Part of a small language model's weights.
Size: MLP 768 squared ReLU, vocabulary 512, 3.31M parameters.
Architecture: RMSNorm before each block, some layers without attention.
Each number is 200 + 40 x the weight over its row's rms, rounded and kept within 0 to 999. Layers, rows and columns count from 0. The size before them is the row's rms in percent of the matrix's.

# layer 5 MLP up, 768x192, rms 0.122, rows 231-239, columns 0-191
083,211,208,158,249,219,192,208,229,276,219,145,150,131,207,240,260,263,174,251,176,252,252,193,181,207,168,192,189,180,184,150,163,208,207,282,201,188,188,202,168,234,217,182,196,202,224,229,201,193,192,211,225,134,202,256,243,202,209,194,187,192,253,181,228,202,179,210,248,199,244,203,199,142,200,143,226,196,263,153,253,194,173,162,149,217,77,240,226,216,241,268,214,214,181,175,207,147,112,207,213,230,201,158,171,169,279,167,271,192,274,140,201,179,201,264,225,229,211,164,166,181,263,248,238,153,147,138,269,166,271,201,229,142,277,205,189,286,136,158,227,199,250,179,222,329,236,216,224,210,191,235,230,201,139,216,174,214,199,188,226,159,282,223,186,140,264,182,220,225,81,183,240,212,131,236,184,225,205,211,159,219,215,204,189,255,180,263,226,202,159,232,175
103,196,146,129,114,185,234,232,152,205,169,211,188,102,181,222,144,198,193,226,207,265,226,202,209,148,202,185,142,244,241,137,210,211,161,196,241,243,195,212,197,157,185,212,213,179,228,218,160,198,210,234,197,217,235,221,232,209,217,244,167,192,260,250,262,216,300,184,189,233,213,87,208,198,228,189,188,251,208,94,177,178,148,217,238,206,160,193,160,133,176,230,154,127,242,160,152,186,172,188,177,275,100,230,187,158,203,245,198,256,222,250,161,193,231,262,211,234,260,173,165,218,267,261,159,243,139,233,259,173,231,213,167,205,129,196,218,224,174,220,201,165,159,114,148,200,182,210,146,140,166,183,211,140,206,245,208,228,207,266,265,212,173,215,174,131,171,252,120,149,223,185,236,224,155,250,172,265,224,198,229,182,237,209,218,203,213,276,204,165,233,216,130
085,249,146,232,254,172,209,273,212,158,226,267,182,147,258,178,201,190,230,166,152,151,99,215,216,233,252,190,244,177,211,197,217,185,213,234,228,187,218,180,193,255,162,237,179,213,107,236,206,228,164,205,231,187,241,248,201,245,155,220,192,189,257,128,268,196,225,211,181,160,226,146,224,229,147,188,206,187,290,157,218,211,186,218,210,213,191,218,119,253,230,205,192,134,214,198,205,207,166,274,138,162,218,196,189,178,172,203,168,166,243,146,267,239,209,236,246,176,249,166,224,171,274,213,185,162,200,157,227,168,143,227,154,238,256,212,146,182,142,180,270,218,249,194,177,202,150,175,152,242,181,198,273,102,164,170,189,219,161,211,170,193,255,237,185,227,164,233,230,235,123,237,294,178,255,191,250,240,227,300,276,237,171,238,228,133,182,241,135,149,157,167,180
104,172,223,194,223,261,192,322,183,266,243,155,183,169,199,191,194,176,165,279,164,244,193,198,199,197,254,291,157,115,209,194,233,197,220,206,132,264,161,171,148,187,211,262,222,194,213,228,179,145,280,206,115,257,209,216,199,205,203,227,259,209,191,216,148,208,227,202,151,261,242,223,212,162,230,215,302,163,180,212,190,246,225,158,167,205,157,212,220,213,219,180,175,152,179,243,244,214,168,280,219,305,229,199,234,221,202,200,249,125,240,225,150,173,204,211,283,236,223,241,142,259,197,217,153,138,208,81,234,198,194,159,234,163,212,248,189,195,219,184,193,227,258,157,225,160,169,200,251,187,182,198,210,196,229,164,201,208,196,192,222,216,208,221,216,190,217,208,177,170,193,121,148,204,208,200,141,238,153,194,214,233,61,238,215,295,202,194,166,240,171,250,153
103,175,213,191,154,195,171,281,121,169,213,207,208,139,225,177,247,155,217,267,204,187,159,177,221,154,240,253,131,236,107,188,198,158,116,242,184,248,255,243,134,207,235,186,177,162,164,224,177,226,275,262,140,177,186,201,191,97,266,174,205,187,218,117,186,179,228,186,221,220,239,146,195,231,243,229,195,220,199,219,221,317,201,254,183,195,164,248,226,144,190,194,163,162,231,171,272,229,215,196,192,200,230,239,278,183,185,245,226,119,190,131,179,164,159,191,153,205,169,199,172,243,238,257,164,199,167,234,233,245,214,174,103,200,210,138,222,249,237,238,196,122,232,251,157,290,141,195,148,172,185,195,168,102,150,128,171,232,166,208,207,264,221,204,204,204,187,193,201,185,213,218,189,162,180,225,132,193,196,235,181,171,230,212,204,264,180,177,188,170,217,217,138
091,232,183,168,164,188,202,173,193,223,213,251,288,137,233,188,218,207,220,151,253,272,208,170,163,180,161,152,175,251,208,194,178,201,243,187,189,265,203,213,235,210,256,220,208,140,149,181,215,161,186,253,180,191,167,259,175,215,140,210,244,214,231,240,226,243,256,290,152,231,155,170,247,210,132,195,178,198,168,221,141,225,275,162,173,219,155,207,269,182,248,174,133,234,257,202,209,197,226,193,195,283,177,175,224,156,210,172,205,189,133,261,123,138,204,202,202,264,242,200,104,229,136,217,167,151,171,185,174,172,254,235,207,262,158,200,186,133,197,215,228,159,218,206,244,207,251,141,267,178,255,153,153,204,161,169,211,274,165,194,195,226,213,192,159,139,218,173,157,261,242,112,155,178,184,273,255,232,163,205,182,168,152,94,171,214,228,172,239,167,180,260,147
094,182,183,146,120,247,184,194,225,167,152,200,204,165,181,252,203,267,140,173,167,194,219,192,195,203,202,250,186,178,193,150,125,162,220,171,169,232,236,137,224,183,146,144,184,160,235,237,226,193,199,204,183,199,225,188,204,161,193,180,165,225,188,148,177,259,164,178,188,252,208,202,245,147,192,281,208,205,238,164,222,205,217,145,189,149,214,244,223,221,136,140,187,195,175,151,201,176,165,202,234,224,209,265,225,127,297,229,263,153,178,229,183,193,147,190,231,201,189,223,258,186,215,237,159,195,133,215,299,256,221,232,205,192,201,193,238,156,146,283,197,121,236,234,228,171,131,156,165,242,167,193,176,193,164,113,194,124,172,237,194,156,198,285,140,144,237,210,120,241,107,207,208,200,208,300,196,267,209,189,212,236,111,182,206,211,228,225,231,151,272,282,164
107,229,180,201,157,186,208,208,197,253,214,257,193,233,213,194,174,242,91,289,194,206,197,116,167,130,221,217,224,213,199,202,203,216,187,181,211,206,183,120,208,114,260,208,168,192,113,237,216,185,176,229,195,198,132,227,195,185,250,266,312,160,254,251,262,212,218,190,240,249,146,213,169,272,157,171,188,209,211,139,196,182,149,220,273,176,199,239,251,181,261,174,176,213,216,165,194,140,182,184,193,207,212,192,179,211,154,199,251,84,165,206,167,197,197,223,248,233,203,178,256,172,255,137,229,212,173,209,225,235,160,183,160,234,223,211,236,198,221,189,151,147,149,218,244,219,161,173,188,193,207,175,226,171,156,261,260,256,213,137,133,187,239,164,238,187,216,195,176,233,230,164,183,184,171,209,143,188,157,267,180,139,129,151,280,252,173,239,236,268,93,226,144
091,223,157,222,231,148,173,227,132,245,230,237,218,183,161,154,181,233,235,161,194,139,137,113,201,166,209,182,254,173,175,258,131,200,168,175,233,212,173,208,270,195,151,219,202,244,235,130,218,204,210,191,213,200,158,269,211,196,198,272,211,285,273,160,232,271,134,207,160,187,246,194,133,236,185,159,173,218,257,176,180,280,197,195,246,204,214,201,185,158,248,201,261,219,264,107,175,251,195,189,182,273,237,164,218,217,214,168,249,241,197,243,147,177,190,268,207,151,213,182,179,205,192,188,200,173,266,183,219,207,168,311,196,232,184,211,158,137,190,150,246,136,210,217,226,183,201,157,265,165,209,207,225,164,171,216,218,339,193,222,242,258,160,216,249,120,199,180,225,185,173,216,210,146,116,287,217,248,199,205,246,192,175,185,169,215,157,198,147,186,164,222,243
# layer 5 MLP down (transposed), 768x192, rms 0.111, rows 231-238, columns 0-191
090,273,157,177,185,194,214,186,220,221,266,241,245,181,214,277,203,200,183,217,248,252,270,208,250,147,148,180,211,192,187,192,163,207,221,214,234,141,177,156,166,218,194,211,159,214,175,218,172,212,172,191,237,167,218,254,189,204,188,238,204,167,229,268,244,150,164,189,164,206,270,191,205,247,177,121,230,134,183,155,180,206,181,140,178,202,179,230,154,169,188,232,215,294,206,162,178,189,169,217,177,173,199,195,176,192,172,172,165,207,215,185,261,136,242,271,278,179,175,250,136,258,176,256,217,150,144,155,227,170,231,182,200,197,281,167,185,221,202,171,141,249,189,124,226,227,165,242,184,268,212,205,256,232,172,297,190,122,138,241,188,195,169,135,172,152,292,182,140,141,133,182,251,215,261,113,225,293,170,228,187,207,174,124,169,172,186,182,218,152,276,169,251
098,196,260,228,140,229,184,162,195,191,279,232,213,239,252,201,120,255,220,194,264,178,238,203,235,209,222,154,228,228,198,152,235,130,260,152,218,185,234,184,120,240,208,166,256,175,181,214,206,216,252,178,207,200,204,163,206,233,166,243,151,246,221,258,164,224,193,159,180,200,247,195,191,212,228,166,163,198,230,198,187,246,197,181,233,178,135,228,236,147,195,160,209,174,134,276,223,153,200,251,204,234,165,196,223,151,137,252,179,266,206,230,236,118,171,153,197,231,206,204,146,121,166,257,263,252,137,158,171,175,198,182,210,199,208,227,203,234,218,235,146,233,226,172,177,235,210,205,112,182,243,260,156,171,224,166,257,134,179,207,311,138,205,213,156,253,244,259,100,205,201,140,266,173,210,168,108,247,130,167,206,144,164,170,204,128,186,208,174,235,170,154,181
092,207,198,188,223,185,206,194,188,233,144,215,123,177,222,185,197,209,181,190,169,182,192,234,180,193,191,222,179,238,223,200,211,261,216,230,248,255,211,248,216,121,308,224,212,233,136,224,199,192,145,270,157,171,245,212,172,155,177,190,158,163,206,166,206,206,226,262,191,170,194,285,250,132,101,190,165,225,157,201,180,276,230,218,216,268,229,193,179,227,190,238,216,131,192,187,179,200,155,164,258,234,138,142,226,199,216,228,221,208,196,183,192,229,154,169,205,282,192,124,149,100,181,243,153,183,114,245,250,255,119,210,196,210,160,200,173,183,211,211,266,276,130,232,125,200,187,266,192,192,204,149,202,172,154,204,176,160,203,208,141,203,262,185,164,255,205,200,304,174,130,238,194,178,221,195,163,212,244,192,207,199,96,194,231,131,292,197,165,235,174,159,222
104,175,196,209,175,175,147,209,232,120,213,220,132,250,219,167,206,206,218,183,315,212,169,177,188,224,167,174,227,273,245,185,220,144,236,136,220,185,126,189,201,231,256,170,321,182,133,211,193,209,195,180,215,200,242,176,275,269,166,250,119,206,267,233,237,155,209,167,171,192,237,122,195,227,260,200,189,207,204,219,208,172,248,167,254,226,216,124,255,185,226,127,206,205,178,224,91,172,163,250,192,133,181,182,183,209,174,166,224,194,120,212,191,194,244,195,244,100,219,219,241,146,191,185,123,163,184,247,211,171,138,205,199,222,127,199,181,231,218,190,234,185,191,181,187,162,318,212,208,192,260,187,255,241,154,185,199,203,205,179,203,169,139,171,265,177,205,153,156,202,199,223,191,219,155,182,267,252,238,218,214,201,192,250,238,236,197,247,227,274,261,194,237
095,234,222,162,210,170,130,172,200,187,270,166,206,167,154,218,244,163,296,184,178,160,170,183,297,167,134,174,228,248,219,188,181,208,216,165,158,158,186,281,192,216,188,82,220,244,218,277,262,219,210,187,235,179,233,211,166,183,176,189,148,217,210,182,149,164,241,165,244,297,177,245,222,275,266,221,131,233,176,272,189,202,172,222,187,151,200,171,208,203,203,156,213,215,282,191,139,183,192,116,154,148,259,191,211,238,181,222,179,278,196,171,163,193,243,175,199,149,247,187,168,158,178,179,210,159,176,172,177,257,244,155,249,181,169,196,163,198,184,143,176,231,273,198,175,167,189,194,237,281,192,343,220,172,134,188,248,251,229,249,214,245,238,227,216,184,247,224,278,163,174,262,187,198,178,151,198,242,164,243,165,176,214,195,200,198,167,197,234,185,236,236,208
090,240,199,218,245,173,130,148,80,185,205,193,219,225,185,237,311,201,220,249,249,165,78,172,190,199,201,221,236,149,168,187,239,201,186,213,181,182,163,218,181,284,152,224,163,248,215,151,196,240,258,199,261,191,196,210,143,228,224,248,232,193,89,197,214,127,225,187,233,165,227,171,231,227,175,185,230,189,215,275,209,166,148,222,209,179,199,234,217,253,170,173,200,177,194,263,193,233,148,227,243,220,195,246,238,220,232,236,196,196,282,174,227,243,189,179,183,180,245,188,187,204,235,207,223,246,220,211,273,143,185,215,167,186,200,211,200,191,157,279,207,245,151,247,211,113,90,171,224,194,174,234,239,215,156,169,193,202,116,211,131,143,217,228,236,252,104,173,253,202,163,215,195,150,190,226,136,278,214,168,258,226,220,248,164,221,229,231,143,218,212,207,265
094,189,159,169,202,145,185,199,154,258,172,141,231,178,279,189,209,173,145,189,134,164,319,164,233,139,174,189,163,153,202,198,140,200,234,193,185,234,203,170,188,189,218,188,197,201,183,258,162,272,243,176,184,235,256,263,158,167,247,196,200,168,226,230,240,234,250,208,163,248,252,236,183,158,220,117,181,178,162,155,145,174,188,191,254,199,101,199,194,225,228,233,213,208,224,181,272,146,158,159,159,156,192,144,148,200,146,211,234,164,233,76,176,184,191,170,152,132,222,148,108,197,184,135,237,219,231,159,165,247,187,239,174,181,191,268,210,164,171,174,178,184,173,185,182,225,156,210,154,251,178,233,204,201,207,198,201,188,172,166,196,181,186,197,215,157,242,282,172,211,245,215,199,145,266,231,284,186,232,221,135,206,145,78,209,184,135,258,233,196,145,187,176
105,148,241,244,228,206,189,192,141,191,146,139,127,200,155,171,205,178,298,206,176,233,315,176,262,184,184,202,189,183,221,208,237,155,279,215,233,221,190,191,239,237,186,194,245,244,192,169,225,193,237,184,200,151,184,171,145,211,216,151,192,227,187,211,213,203,105,189,222,218,280,170,239,293,225,185,170,201,176,224,157,156,219,210,216,267,212,221,251,194,207,107,163,188,157,246,194,228,108,211,178,262,181,178,220,221,202,171,123,193,236,165,129,175,169,131,212,235,193,175,238,163,188,176,204,216,193,211,194,194,129,229,181,223,204,201,182,293,209,227,125,123,195,275,236,198,183,248,171,167,190,228,137,164,253,192,200,265,198,228,225,188,246,90,272,310,177,163,209,187,223,194,146,278,159,267,227,175,173,131,209,195,212,206,256,165,173,187,240,188,167,193,195